Part of a small language model's weights: biases.
Each number is 128 + 32 x the weight over its row's rms, rounded and kept within 0 to 255. Layers, rows and columns count from 0. Numbers have three digits each. The size before them is the row's rms in percent of the matrix's.

# down: layer 19 MLP down (transposed), 640x160, rms 0.288, rows 102-183, columns 0-79
# up: layer 19 MLP up, 640x160, rms 0.257, rows 103-183, columns 0-79
down102 103:108127108126134101090116132149104174113177201130089083040152087161128116085046107122109075169158102130104148185129118150134075150145186156125172109129113186094130116162133114096144170151099101136057124132187130137091117097099142124161119164
up103 097:192151124117145131144184062117156170111135082096122146087101095198106165115116107178147126123092139224091081115076130105151150099167153133171129123042093121141142132163111094145141182145081133126118076132124119140101123120101119102019089158
down103 097:109117152159142083119100135093133141126102138139124117124061152104143126112104122068119151175088141109141166208071136187095114124086134128125111106141118065134128048118104192100145076148209130133070125138168120085144092153181183135169176142
up104 100:141132092093083121160126123144137117119112079136197144057122052165134127088155112126068080102154155159186073125115118124079163177120160155099077171121127132113121139166131089180181139136191135076175135160104091174116140159137123092086065109
down104 100:108104150150147081113174071152133102097132201128115130101117168098138085082132122190170109151119120090088133116179112123090076126157088088143151171136128163101158085112205124074125118156112155170156151114164140123127107165140109175132152103
up105 102:121135138152141178115122047089124105121178169180083133113167167081108114160093210091117184137090109101095045069121113144165118153121135121097143128121115096117158140160196143113173186134160046156135148115154102120154145081119185115178127134
down105 108:133100162154132133164179110150115145091108110126061152129132165180147102089151075119064185099081102115155125102091127152100130060162080156195118143121181118112116156125119117146179137150151104122165122149121150115100127064152153116140141160
up106 093:142149156130172168119134127157155136194089178164143170162134107101156144126140111127124162140108105116102122108170113103100118064096155137134160162138116144153099095131089092106128055111157154091113110082194116108132150092107089185192126187
down106 089:096134126185065168119161145137118192133134087160107142092117115121109173093125153161090070088138164123178175119129134121168124126168080078104129128138150101146165104145169121164067116123100104202111197094170128145168145147152093070149162146
up107 105:099188162120172146134111143138128076172174154131047163136103194114101107106172125121147145180134178148102107187146132089125192128157082141094165176151151154134188072125169112151097148133097100129136115118086162116136090071174084154143162069
down107 105:101109116165123146193101138149118201096094089098163165154153126180125212156034067151113094173163197161119093179153116142136093150125098093085114101135066073168075140113071122098111167149137138146158124109092124082137177132114152156080101128
up108 097:165125145159064113151101043139175159111121095125129140098125088110126105115174165175100102176160191146104145083086190103128106147132142159140174164097134153148153129159119180137073080152119165122132143149216104094132187158097165181057122146
down108 102:154206144180114127138108135135169078126118109102095083087106109179155174125121139128146130142141100089096115123085093096113160137173126140102142140140182083120124109193143187123148150198129073139110141078098108172174119147188087178148168100
up109 095:158172053141139092118087099141118192147125124149093133122107125199160112124127150100118078137152126129169135129130137134149145097128101101136139082097122125060115138139130213102113154063148115127138120030124068126023119116145110185200176106
down109 093:085109183103134143148118131096089132112145145156168139101098157125107208121192104175119141122132037115068121125142138167120135130122125184150154146152144164123127119124145107124078116166097148134177166154171154098123061124111132092151144171
up110 101:124165109055151133161142125173088140092136153168141137200117067109089116167111199129098188122139127122078132133103148132082135160147141107115091172117129086114119124153146103182128188154147116050080153116134118166119150176139163140200120112
down110 106:176098125163092051141133172122135088177125212145136130171109149133144108127170166122137137181127104074092095104073158073168120113126097143103110068155102116190116104139110171110095050148135133170106118085121149069158123166071158099146126092
up111 110:149199130082136140146178107109123184111122103170161173141183168107120119119114091092100206094141072125159094118116119060104151129138140161119148126135213158140066135144094135146148130124127116101161076162108134149110065035176100146149111102
down111 097:085106166194134072147129110139181076111128151181082146185169179085128066138165136118073071166094175129078108154139135134123120143124059123112152148123119070124093107133147197143131137159134114070206117112153117147132118208121166140095122123
up112 102:124131104107095167075188123117150125127162126104157155148131124072141105152138114143144115118176120185129064109097124105104096122115138122158093083101153102094081197136072151131104081103127149120112150150166109164135205103133115109122162124
down112 101:121129137114192154133146172107161150144120132155102144130116077131081124093178169141112105133115189059153114130096180120120123079123099132137139114133109127155176086062087130019158143202108155108120126115128128117111076122125201095156092150
up113 092:178156124128144169147113114106157181093096087112153128086133134109137154178149100085126153108160091143119160175158117142127159119120095151148135123139127187143105107143133123165141124085112153107111148147133192173118147082100069135151149163
down113 096:158116091146109094115081116093135133130124128168147123173166124102113138122106137166080124110111167080160145072154115144111111098127137110102139198172131126133156106141146171168102114089126117127218101093124136069080096068074093106144184097
up114 103:122150163206179100141099110171093165109144116168094081124137175173164139170144091102084054174134110129175156178041090096105181111122128118113063133102196070113124113115127117161148107130108079025154170142137099160053149155133133144109166170
down114 099:118092170150129142162129138190108089074100102116146157174105170088127171176119133104076144161111121100114139170080086142131122101105131130121130169191168093084130151151091096161151078108096162092088121183166084118060144125122145106110105146
up115 096:192108191134136167087099136112107155112170154131092142098126116138115110126093113141170176172167156129145138128142187101090100118140109124118094135152101216179114103112158165129104144102116124164165153095068204090089090143163117067077102136
down115 097:133115154086112093156126104146114157177132151118113130100142114131122123177133134130133146110164115123127109098098133091139137139105132146087131109101148166130112169139151111074112158146149190088108138128125177112158107096100054057151069104
up116 098:161117080176176103154142104103098154143125091104100129095139082154132066103178158152124102152090099167160132149108141110142098167123109139129181125142092087147109080128134130173114113151153098148095108161163115115128143106133093115122173146
down116 090:143131134158154182111141127117153182148080107140100135170141173127158141123094127091129143138168137188163140143135095176131108103148187074115087150104146204149097132138151079092126170130147153131139102080087158081071126113207133150116123104
up117 094:103136087144086111167156149165100156149101120143153084046086080100089098135092073148100140116155090199120124151074101128173153125135110171105100139125106126174057115162103141163124125097182102171090176125153134123101145146125129144108187079
down117 101:114102139109187155089103147145111116171133123107177088130126163131170176185084137095118123123193125072116073129156113128117113154172095131122083119127145153157135135093202157076187104173129121050176125120123096119182089111169146135120153148
up118 104:090087074189139095071161113109136145132062118148132124142165086125144111098170096152145042145150124182100147131128164145127155180104066132119191170169092121106123123107161092104114111186112115141129090116161123137155110079181147091125099065
down118 096:134136123083155163127123151137128144097113087062112122067213099167059124197178068132133162132141140180146092148140138130118124119186196085121113128181074134091116114162142140109074132166140117099148099106115146045159164150088125122134120127
up119 103:137145104182072116147136146103122158079153139118148134169083176146115076176161102101075109150070170147104132156153086170110187131118108103156132103130073181107104082085105129079138145192174140097127100148131136083149138141105117189116156112
down119 103:125128095146125183097168118168086155138122106128075120195119174069113154144162116097093141131149083138131126120091131086097194163176116116119118099121135131164131126070200069148124163056092144145115190143144178187112123089082124139154071109
up120 101:105132115122106095128184110117191105077134153133168112128131172099104119123141081122126153119057081095159137168115109083109120135143178160168141149120093092177108168154140124119178102156117192110106104160147110144142136126152099091082137134
down120 108:108162153121093100136174130080121161085159151111114153134093141134106160127113113146101128134127103106145135155099131159149087140155139126149106142106194214234149079162105112106164139112140121124153147141178140164113090121016159156175088129
up121 095:108156093171181096097095141153099074125131135111124162126145134090114126189108075099151072177130121107172133142096086148087140172137136179137051118103129078058119154114218130150118169174083108138172166154113118092122129141101116120140076131
down121 093:119146107099069129150177102057116151136075146149119065089138110114120070079134143111100174046163141076065107120173137135101148088094196059145153164080135146193126164094078109103122078123107134127131119094097148118126140129187147058095162108
up122 112:129168125093092156091120112134120223128113138148134085189171130145106166122102133127143122103124137165118150145093152085061149126164139109094145127102097147149101146104159145134134101146107083123159124167162149078093141135122098095107164088
down122 113:084129132106198185122115096170129127089129119095113147158062138132098093129147087138105110122118189165112071182109157078101061103079137146174125147132110051090144137089122148137181121115156178070093109099135131121164136098149158147096151157
up123 101:064145103111158121137118102108109152138173151089113154186082141108112120166118097172116108119133142161055078120189130112070188203147157144109136108123153121069139111085112150184089136157077111123156153190174098143091122155086119127161143154
down123 099:104089145129123204123096095145118088153137122200127104105184098118108135139166139130107115205136108064137125103166124117143185134169149141134148120153138098132139106147155172082117143078115159137126146173150065100103142127255067124094156099
up124 109:080098080100132156165136078163122124155112135150118143131184123108136147131151142110115128136208088170126133097141151071085153109121109099162123205172096078105154076146172129140087098099112142115142176114174088052157105102128130097146148118
down124 104:181131144159144129119092183106164122098113130118095084142072122202198146169092137115146128125120100130098153144113135112124079121171089097115115118127054145114105151188143132214131146176143153068066069154122178154146117187042095139123148140
up125 098:143090174172160190128160132090097140151118117123193140153120191104119076136133163126096165132185115177128174141131141167101057161084119160094157113156175161135094139170107107138168110126138098122207143088118103143121089145082121153078143125
down125 091:114120145143178142083127131169152112118081199154159110173106086096162130119171135159087104147064202102120137082138083191108104104144147082138156105157165139125111156106127123152109128111106102042099091143163109108086181109113109192167043134
up126 099:113158155087166095181159156090127149113181123147119161061078152111110165231114104152144128148143132165068168108120140130139137101146112091102130126117121095180097104142109117138100094119129084101154111130180105041083143092144180160090101116
down126 095:109146181133106183126182098155146148184089153069101086186098109148110108100140132104116161086115131121181121133174070128134131059124156171155149097090132095152139137165066137122149134131132184146136116195122110172190026126110120105166153134
up127 106:123170159128128117184114147079070112150177145121125084133128146157153190138142092101124128076156176133123066105214183082164156122162160122154142153088141156095122154129116094162144075180154106086130141119135152156153117089147148072076108139
down127 110:154082078104113145126143184176152081154174136209193124108077118067119181167102091126108125135124146062140123058145107116143111108139165138173122161122148112161152101133171148092188051132154156082149087154134118139117114138122184129137112134
up128 100:093161107108126084183169122133104107179129172111129083114064079100105101149075093138088140126098077147148123120105087111153114079144151070201108197068105082109094131169144131157148104195099112141112121161162118109130061105152165131118150143
down128 102:108131057155170169129175152140167154124184114083139062099213148094086130114145117115132131201111107109096172150123151128095129148144162117115118120077078089110116123137132177128122087042123129125092173164084127132112175160180096139152108110
up129 098:135117161121136103107139134131107128100137128157115094123124148155095124167093152080133122111111119078120188092141153087158149143080152103159099123143104135090119114151174135128156163153157112056191123114152125083187218092184088162156149168
down129 100:045105142111069156147130075103136095160140109106140113146160178099153133149109108143180118128119109139175139219178093122121094119173151130116133115143150141185085085095162157133070126133089151148133118180115135130137129126234093092062103133
up130 093:144136089182068127148081134168107137122148083175196153158080112089147161139106137130111063112175118164141128125090177126117175117140113172079154129146148110154132081077116143138130128109143162157085131109197115154131118140125090125150120128
down130 097:164081098104129094128149149125147149105126106144112031083086136121163162098135079188122123109067110124132081168088069108104127102143093180112102125161103193127119156134137106108119125106125168139126151106209130119043126140173112139178112128
up131 097:145129157145196098156123127099078118159153147111128123180182116134099097093103099078078146139130147102133167158145139130124137202161143087122093137135114143181109089156166161094120119102107174123117081142117100181137147127156095099158087134
down131 100:141120129122177108144116159067128124140182144130107164127163133126129159132113105107131131128159107136225154098095116182072159102145120120133168057097134150140097192161162081126109064120060037112127092127188207155186087129147122122168133146
up132 095:116153118111163133130135109151111032086191092138137117083133118165066104105135096133142131167174162173113094125177193160146121126069121188194164161096120110111106112095116099156128094159153102148122151146198117142099110118145128149119129183
down132 096:158120140139114128187142181077077153171128177126147157186149122120119151107158094167136120171064123094207160147172119169067137142120173110127137158124185101168124132193134129110139142134133120133107126117127150161150161169051111057134163124
up133 107:155153095101137100144123136058176169171125109092126096121127133147163142174099148134166132153042123143108123140196051189094137136208115068098110066089114146142165123202109102156099073126089159167108103168117138139167165153149122080095132149
down133 123:153169115155099112177153113076052142159125148088166113144088154163156108170132202085148126161083072127154164110134051172186152129115154145124175101118135122109133073141098145137164047142126120137158084194145124144119121160101105117125117073
up134 103:139160107088191084144063119126164190141054105114094145107134084117128075134152151094127136148167171161137078112135141086114133136120130161090146180104146102176147113146094101188151133205092138129103087134150156124141102096157187142129116116
down134 103:120130161131148171112197133143062160155167164120098119116100137109185140129140111127171112115169144125071145080182082154147071125092136138090142181145130124144074129096159169103048096129125123158106121119188112118099147069194092115080159104
up135 103:141133136136132163144102147136138125149149133154136117114108156092147188051128103083144105096093113110080130127111143154079139170190139159088147036155129125147130158181106145096114129067152131111162098178091097071152148169139141116126182132
down135 093:084146126067088136138178152103146100115132121117193077130116177144120100124134152139120110150157105129170103112104120103094166091163167072145141131080152154146157122109174101108142094119107125108128142128161107123140021187084135175084086150
up136 095:156143129130140103111176130120146098128137164178109105132108154139089086108081172099106126105073119159116168139155080094161052137170162156123095134175151131168117147139127151105102056086171104061166122165121133123137160130097163104139096126
down136 085:122092139147154132132059163083138144127122062088149097130141107118184097167143125157113094148164159146135133093093101152107189117135092145153144135100111151129183089138146101111102149163105185144091133121108076166123125154000118125114160150
up137 095:124117134088151150126129098122190137109146073192179150137143114100164139150082120152072129224090115184154090119119097151103105185138110139109128135115143149176132124156171138172119148145143156114171161160107177146156137166093178127152107137
down137 098:182122142053148133154112180132135135084093142170077086088112098128098152153148117129115154096137113122142164151098062169116115096186090093114135169139122105174095123109164120152135164097138131170149098095158118104197134140107175178104128132
up138 098:091160091110120126025160067140116136076148133068146105087167121082138118122139098129117109173139128119115117154169097097127179190124157170165131130184107156143138123112172089107088172102094159125113120150132093058120147114072087157167097170
down138 097:115160219210093173138100133161175185162161140124115178128075167127107156167126149135146117120102171124159045086094129095172143158138174147138111134139171099074126110109113122150055144104152107128099137133078219095135148160064122117094123087
up139 094:149068094099143123144212141137085087138092136117109099129136115069118125115105140117123116080152066132144195087102163112161191176103155155116137123099158173131174060119122101103148172141069139116198176109179117113131132145152141144134133115
down139 095:149153162137171079142150122098086214169165152077156150122089061192098082128134185104092095145145154078181148093134124160128140114139129095097157069096151154163151155128083070106157103082134117190176097156141089112096107139134085145164139151
up140 104:111158129118144162141074109165132095092117121128149103120146153120154131093117098125184105208146177090127081098115145080125138134106194182140104171088151140143163157132176135079175136177156096122104154113126193124139133116159101180158078095
down140 107:127152105077194154093124120092126112146137224092146093095133171114140132088091083057088114123126124123100089185112200097117149125106136104155134131158185128123130181215112071109128086112124123178145133115107074180179117076150140115120067160
up141 106:127120082093169101125122112126131172093109126067102154104169126075115096149199132072162081182157158178037083120174130134094106109087138110136113070110112128051116109105118118145167129104079183124121122210119150111109170130149153056082144122
down141 113:131204144078112105153130164097117118140184116123150116168153174148123129109097101149164174111120198147139208101145179170088131123175055139154064165199078116136167148146169162185165088147133108144107162173184112135131103078130136118098141153
up142 095:111152092084165155091159125114152166136142085157109080051089085087125084106070087125142170154105133125092085109192105089135150119120150141077096121212158157073104133124130134152115148111149114131192138118104117175116154115114081156126133179
down142 096:109108128158071116145133113081143156161101169145174127148169177184149147149186114068095089112165122131088049122124173147098129132134089167143146161099118067126132133060135106108169175113110113101047081118160120134071144068158104157154064154
up143 100:132191103175205135095077151176124109146088052170089153111169105176130141073147166159139090077081114113078116089173107188096088165135121153170133124100098176131083130145143154089072117148158116093062143116152136082144081189105161170128110123
down143 101:101122142150123144133085126161148116100166117062142149136142110145108096088104141140132209132125147163125162171134141146133116139095201081183161156161143153072120198117094148162148096115053167155072130182051099114167131165127140112167130122
up144 097:156151099157156095166111197119093118108088065132112124151136161150167097167085105186094085058163082181096130123105091102127101109109097185132102173085123047099117171105095150121121204177201148150094113144057146127092118104150125129124104150
down144 098:104104170084131194149135128130098093132085114135118126150134095110125174079143133103156107145112197156109169072141147141115114134081111103098106092109102139142181157093164145117142155115163113171159125050125112075113135123118127146129086099
up145 101:110114133118128083132143131148123127099144169032077097137120196149114074106105061133148168150140119147185164158147104118143154141111148094082109161151139101081076100148185169117114120116127162120119190118130153119154189057138046172120127171
down145 101:139106124188121207149149132142098096152097094083100081136136050088071159102102135059078099118180109149073136121171147142158182099098144087141135156117106163107105105107142105180152138129078134139071084165116120145092150147135143093087167079
up146 097:125145099153148073135164116132024139135098141144133133084098089103141110156094121160124120126182077131149118145107127122130124124150137132095112159098156111152155100135140134120198188123156157142101179113163105068138104038122094140152074086
down146 091:045096110137082148158103116178198082137101135102097199077159170115082129122138123128165122141129151144085204095151149099057147123086096147174102090145106122131098097106128142092113149154099180121123131116167077094136177177165090141064123108
up147 099:149135136108100155163178137148155129090153138134103111161153113140079134084068107122104111132123089138068143145144185193119088168136139139116144128157118144165071090105168133158113141140087151127178112146092106150143107106185095053056103040
down147 096:121140141098147127136159116132087169145177178082164056081134146106139103125035113193095147140139144113030138077099189101123163191153147095132138093151160116086073098107075118159152138097130162154096177076171091102129127126146078144134091119
up148 094:138092094110141151132091163118155119177071160181147201166124090159126102138162102108127172148135110152136111114144100117114126121118143126114078105106131146114073112148161157150086095152167196108090122172145118132141138106121108099110190156
down148 093:042155138131093132077154128057092155112150091090116083131098155110149136086142153129160073100163102110123127150128162144150134141151119095170093154108100070155135122090101129099133090176077095096158111077118120159143068125144100110171067140
up149 105:061121145147110128183122129111122104152125133163104194089064120096022098088114122186114137161109138073085103141088145140195106127154134101102195129046115138141149101103127167163042123136161143147149110113112045042088146102117116135121104169
down149 103:094175162151170185145088200111090077095090134206122122182101122144162119117095082065175135146038126158143143136116111128111087123166106094114086148129115190111162102142143131125132157140105140160157066116127070172117184143140110092077155124
up150 103:137142097151117177147133121137166125129116108120129139127167116127103118118144128145071148136105154118111195151089096146072172109131122083079154126169152113092131168089113148141078124130116114125171079060162102103131091148121106063115137192
down150 103:146092118080171129103187106054133120116156123191085165121140082144092111121170165207115083124094106160159104113120177157154163154151137101139174144105143173117190149126112070168109102140082113151158129152134133136068168149114116172121136109
up151 101:142093116128149096183119138101123166150117178149099183179099107107104133033019093126104147132188134134124098128100089098143079144115149134133139148121088122102129150166154177160140123102101185153118135118117149077122101160129080116112157111
down151 100:128191118134107143121111134114114135128145125156148127093113111107131137146173158099078106084118107147123149150155098140192148155163098051091152145133185144096118143100107082183072151142085077158200150213103105181106174094146095142170153137
up152 100:128123149117150112190148167073113190153153178105174124203142146180175069134095148102122147165165099082191104108146164061109117107194124164102148171136153128109086134144131145121105055136124136105124167114133169163112117134153071147121138132
down152 098:144130089143098123136139123188127093071140131154139177142132093126106154134156084141118140143106084151141143105132103126157074146063146066097179128112105226088172086121095124089148100146088168167073103102125035087103159122144147162090131110
up153 103:101179003154155107125176064087068182109134113155134063098164114103130175163155106106103121083092090133108162178147143129159167160179105166163143139200105127108140153131142110135100151142172112116142158136158120171147101118171156085144166132
down153 097:111155179086102151157115124118173130087086088155182117067132149112185106112149097116092131173164052076158152126126050142100095135149223123084115101170152102074140151127141151151116215132135158109147164182081083126087138148173141194127153088
up154 103:106133111110132114075122047133151188200202167157171127084179136128159108143113121201124136175130128144168128122091116171106123101130152129121134147088146104077131165164091103120076113183113121159154134115081120133161129186119165105100140170
down154 101:168106121143154142117133156108127142109146178142129125131138087106161114190126100179087121077145177132109165133140149160119160112140124127134172114088141172141141148082061107134114123100115132090192168125124111147177112116196122192105151152
up155 098:158172146140128177159079063083131113066052126111130170098087156189115093134085169049165157124168122142118107162154123099151154139068135129148123123079170158163175115132105111164133076153096131112151162095150156148221171155150104130099101086
down155 096:121216136154158178107162109128104096212124138054135151122165149102138097146149087120189081119115118226167153067118136104097139128176054132135154087144095115135129117118173137131137090092125164079138159136106095100124139128122087153103109104
up156 097:122123179105113100157151155176146108154120124114116152156110124148130085069104149150169119116224116122124115180104090097157151123156166127116132098116104129082129197130082157117040106149144131151099099143081107153107162095099116140185087182
down156 101:118143148161108172131122070173111085142082127125154129153183142084145159127098166182120148154121134138133074130075134131151142111105134205140145135146139100161088162090127112168123123148167176071174160133079168105089086074107159144182116085
up157 103:109095091119187092186068107114158068131113179141125124138101122137083121082101164131128118163086091114112137150141142180159120154101111112111151120154102164092072186092080116127132101084124105103141160157091128102103153161152106134073162106
down157 095:090101163163172131150092132153185091150158113119078132126123127129115153154140148170122107139105114101122156055157127152115146125227096087125122109163177086144040082146142111140175162171123142172129125130115165146145122124106105071086162103
up158 094:117156118101156112114136118159188148190154151117120146164103147152152105098136107088136127134187139156116128145136168175125128156114103082132180168131196093133135213115131146113145119181144168113106135071128084089132058118124096112140123110
down158 091:176126156121124130113123107155142093142190142106115172192142152087168126112133117095044181148099154135165138113120132079145163150145140150146131089160090124099165098158175165120105064098135173165148172182100122147094179106170140106072103154
up159 108:151124122110107101129158140093127127149117093170185139115156177158209140112110178133137109098111055135136091090118162145087182089061148165122134099173133103112143158120165125095133093107130193139042161091171108140130127123114123083123143163
down159 104:130090170117132163136149055104123148128097090177115178101177151175077140128197137115118135077172110113163165132099108123052117160126154092117081060109120170156072138184126111114118106131137156164073073128112152143110150130142135062108148169
up160 100:101065160137149138147129126101146121046100157094066129146145173159144110101098114156105135117162149169156102094119137091077148122134142117152162155132097141142155147122125150149141113104148100130073150104111160151123145112100112095146167115
down160 099:117083100094183124117067104136162157108118124110137131136095129117149107138115160114164112157152155085143117079106123139174168132186180122164175165128131097200107137124158079171166078050110086124072154148098112095031108054053081120086079110
up161 095:143134141178131132111172117153088130128204134117090168110124137119124082064058102150125110146096153153149118118126095112089117183069148114126124101154101155061186109119126117153110108099083133237204174141186126129171160070133147168103162120
down161 095:186167134157102164151178171129101130116064203124150157125134164176089177174083108115139110113095139177117099144116075111090139165109139153175167135116112160134123097141069145169130090125121157163093213132179103144106151184131152173116161109
up162 094:099158134136111088189098113131119097170102145092121105102123110137134143111097184141124076103124157093151126096106139127159125073127195149158158132155138091173120139102097160148061114148117059133089117109094160131125119190111112166189158073
down162 094:094120107081093129117124117095147144050140118145126132099164150154097148162136055172111156158094105118099177102074133140104100126112190135101120101145083151106160126127127102084155110125165182173140151173075145130125145138166165144130067177
up163 100:116147136177173149152134140133060115101142148130134130079165144148110070099113176128088145147163130162093160154144114095138128202067098100158060075094137110132120212136098125141069120101150143173166088052146086086120119124080137125205107122
down163 095:148152093087110102061121091134189116124158129203163129152125125102139179145188101144100126072109172152157119136148152160173128101175124143130214138106149111155180018094158171106171155112109162083094106144124130156155142124168152122109088159
up164 093:080149126125119076136152123183101147144134147138105082128173064111116088105172111118105132080104132070131121178120163160185168182131127132124079158160072116152109134113092095137105112151079160114161068140097079101183139103091087155097125138
down164 087:095084129122121131105130141108159201111149119130155115106054172110157174114128153112173099168055111163084140184123130107101098132156090139145133110076047149139092154200177185171123145062156101141108125117127139150162149129074099134099082151
up165 104:137104104121105112129138149147179116089110103087140101040136158173131133082115132134078110147113165132151210127117133156096075152126115167134128135154102061135088206090160154153101162155065164109059140125161151089113091110112190110121078118
down165 104:156138117101098094129143101136081186111120098143118159087107199140147117175103055120149065118096093160126145097089153078112194127152144119140117115121067160086125125179193146141197123110164140124151122117091162129116110127148132138118142146
up166 097:096096161112103189106117116103081138102122167187156134144152183112079128114098117094078072146136127162123092159055101128078129186148124099105149168143159111115132137122147178143206114183134181107082101162206118094132103125088110172085118098
down166 098:119153118142251154133131149174176165149122141156143085200123105152139131133176151195166182080131106124169099131151123132128157141109108181176163128110116173158122211211074110122134138133150159156177175149100149188115098110139141120182130193
up167 100:131198110172124216085176166106126064141141123142132221124109147107129163131078103121102136084120168107114101147113124077172123128149129114143136133114162042130085137162116188146195136129104162129125204146149116103120148117110147080095122127
down167 099:151143123134104091192135157150151142104097138135097049120114076114064135153112138133154075143123113150088157137150122111178098198150141103179126101091101188083158085144175168098096108074088130142141090163096128135115094163130143093119082067
up168 092:155115164177089156160151105176110148158115090141190134086134111126133114107168158095141155143114159164170173089095141162098113133109135116032078129108162114092090070116076087183145136127169134096142081126087155131132122112102151130134155130
down168 094:074177151133117104153126109098108124092194135075086085137131171097105078103143116178073113083129116116145075196140108135142127093179144139117150167183097113116181112187133089146153090131147089179122128136136139122094090115135113097141159179
up169 107:101141133159093082124140180067164166151104130122127102084130170158166178134108113151140094106146078146115043145148159130179173139167135148171127153117160164111157074170111125071140119082119154113151130141064083119076131168107138124137116131
down169 105:114139119088226148136112138152142119105075143107181129134081165128055063073103104161131179117165150150122195132137166145099088109140195142202108118147106138111091152092119152111108166145075092178082145087141095136121088103164178129165177157
up170 101:056115142118082111165139126125145139091108146123109174147140116166110135114113096149146150167133153082104131079159116118131114093182170068147140210191074112164174111125116159156090153124165117147150118119131144206089134123193198170116123086
down170 105:134098111099125108051105123079085144174189099165156154071130154121082117097101102086124141168076131143152114149177124091103110145128112089116080119120079108128096124135154190165159101186114109118128091094192158138089056148120101113131132146
up171 101:189082115158092192108126139120100073130159114115111180119097094108090115186109146164137183099127083096164155109096149140107134090115098076118135119076087154072110156109111086166107087141161133173125136098107085127143120097141092105228134112
down171 098:144103095080135110099150120128134129100078202117148152131104145030107115116118112134123119152129152198115145173117115154082171127129198153171174183103065144103104081121133152156179129184188142095181087106098152095142155104077180089127161121
up172 091:126107159152115098167090185117184166079098156173170137186131130153151089091127159135127133108157137084080125108120076120118103141073156131133111157113115238093128180099160121111136129145120091115135160175140172157159108159106138153122074173
down172 094:121132064048136165193133134147187096106117167116117097110165137108119168094081115098128124111149119120122090117134082127122120154134126171154167106121135202160127180147116058169141118059148080154080106197179108150155187124121140101147091166
up173 093:124094167156154089124079104073118152071097113075086149092110167137141112132138169111123098181108109126144126107153125101079189198137096139152203159138147150136077186149162114179130118078133152148130054153077146115056149114124124174182095092
down173 102:144109195063129130167070108165119151150102089168167117185078134146090106127072070176127120104175180157169097131130181136123097132112131108086117180133126098165163178179084118114185066159127139123157094099159143107162116160109115147136195123
up174 099:088107116125136126192089057112061175132175133143163122080130120079118125164054148150115066143106153136105143158150128100151089126127167135116143109142153162124131156109056093200118099121087104125099075085144141161143192104159114120151089075
down174 103:078190079131122066093141191180124136109126110121131137143162140100161151092169103097127111115126138133125126148122106121120210130189087114178175111049147094105149158097094105153112097130086145136105097068159067110167087138113119106137137195
up175 091:146120077104140106077163108090120077122142134161138112111166062146104126158131158133105154147172170093120099100161063204114149117110122084219105139110121122089120129128084165142154117156160153125108058080124109117038166153090143118155118099
down175 099:150118155114100141149087147120105144088104113058143159149139076117120130104096111105100097139117136079122124145108148124163064135077109119142139079081090132192102136099125052165144143041113169111157127087124053195138076118098109181100144133
up176 100:125078057152158131107137104072092180149166118172158204117078110137132091097108124152161149133151084128056070174125138182092229100162131114109157118059137119137111124157110135143129110105156110148155187117110110153137118146130144086156079089
down176 098:182125170147170146113097123109115161101094137100106156127190085139127136123088125122090082077119117175160130076160119075151064068112134130134146153179140125158107154121136095114164121115129116118039094127034129163114121113139118118159086127
up177 105:113146154131162079172098082172140153136179138120126109064105184101074090160135166069158136135138148143138056138178070098140124134174135113106160121177129153093106181091121083135118122100142128080104114131096151124089169163134165054142178114
down177 106:105123178172117085108123112127139145033117155097160135147142078183038110168108167185165145127158136172186106129129082166108081098096153128108081083147128117108121076146092129187187144116126162079090081126123149111090107111155151099160164107
up178 093:171104078116104086081105120108159163093088177130097139148114148203159071125157054131162073120133136180202155110140077159140104108162136132066124077155116137109133099156109155158187141122172167072126081157126101166091108138175157135133149119
down178 102:137177150155141096164131146053132184100145153108147125134157149116129137161105200119199154096108127121158115153114148180141068115108113133141125072154142083125106079151153138107109138170128128161140112099169166074061104127027146071104116136
up179 103:132171125150073125077153090100168171144189122192112118106064109138130114134117142116156103130137137110151081147084110181147103116123167137109144169077127113071118140118112158106174121082090148152124128137194168115133141133109128130133148206
down179 097:121112161090111209133173139097169099107148105157091158175163151121104086126109158135089179077122188121092081119150085174054081127123141077120131133150093062194113107137101190095079184110159169188153116126163128163144124144125089117119170070
up180 103:128101133205191122139157074138133111103090119126090092083134135138207061097146124131156139119175082126128081148170148172133118146158168076077122139130090149175134066107122149131117117152194112078141147141114169096142133115123144095178149164
down180 092:121111145158172104102114158130134139149132152153127138147109144133170087177100097161105125178131093146106126098157118095163079184111134160091136140084122149147170083113095126173101160131198125136109162145170142169206156072091114139085214144
up181 107:143146136167137087156118121106101129156086153127131091161133064113128120137137078117160088144190060150149154127081183107085146106120139108121081145149201150110070161175162052130110057143209137143092092068137098102124105192148145133131100077
down181 100:135118178104102131178103075101087147169124121140137067165183125138139141134154086135109137169144138101166105160129123161138115160088197142153110135115135128122096099118160149158151124062171120096179070099180152108161166133132096151109104046
up182 101:117173142131123170205136108119147059136147094118105100175138147174087133112161107156119152124116073112140135087177155139121090136162118176125160166112138124145105100101196100145190102164071098175110130134083099117134076123089154166107111112
down182 098:178096147162140150137182125105121119148103130121125103162149110181181141111132169151112156217114117108104120135141113157137149141097115095072137153135140130158137145106131105102127126088135130117133139149123113139098195112128115212095159161
up183 100:125134125131129109171087085106091111156163124151111126114100093116127147078132120160127129135083112114146120182143128088136073101154180142129177164120163149176083135208140072082236120113129063149096122130087101135140216134080124132120097124
down183 094:072133098131125139109138075103162122117096138161119153106107124121136138095090150100142095129185126124138164131137156134122145143159160160159120142145120149255074119171184150106199109118131099128166142090105118116123124132000154128132124118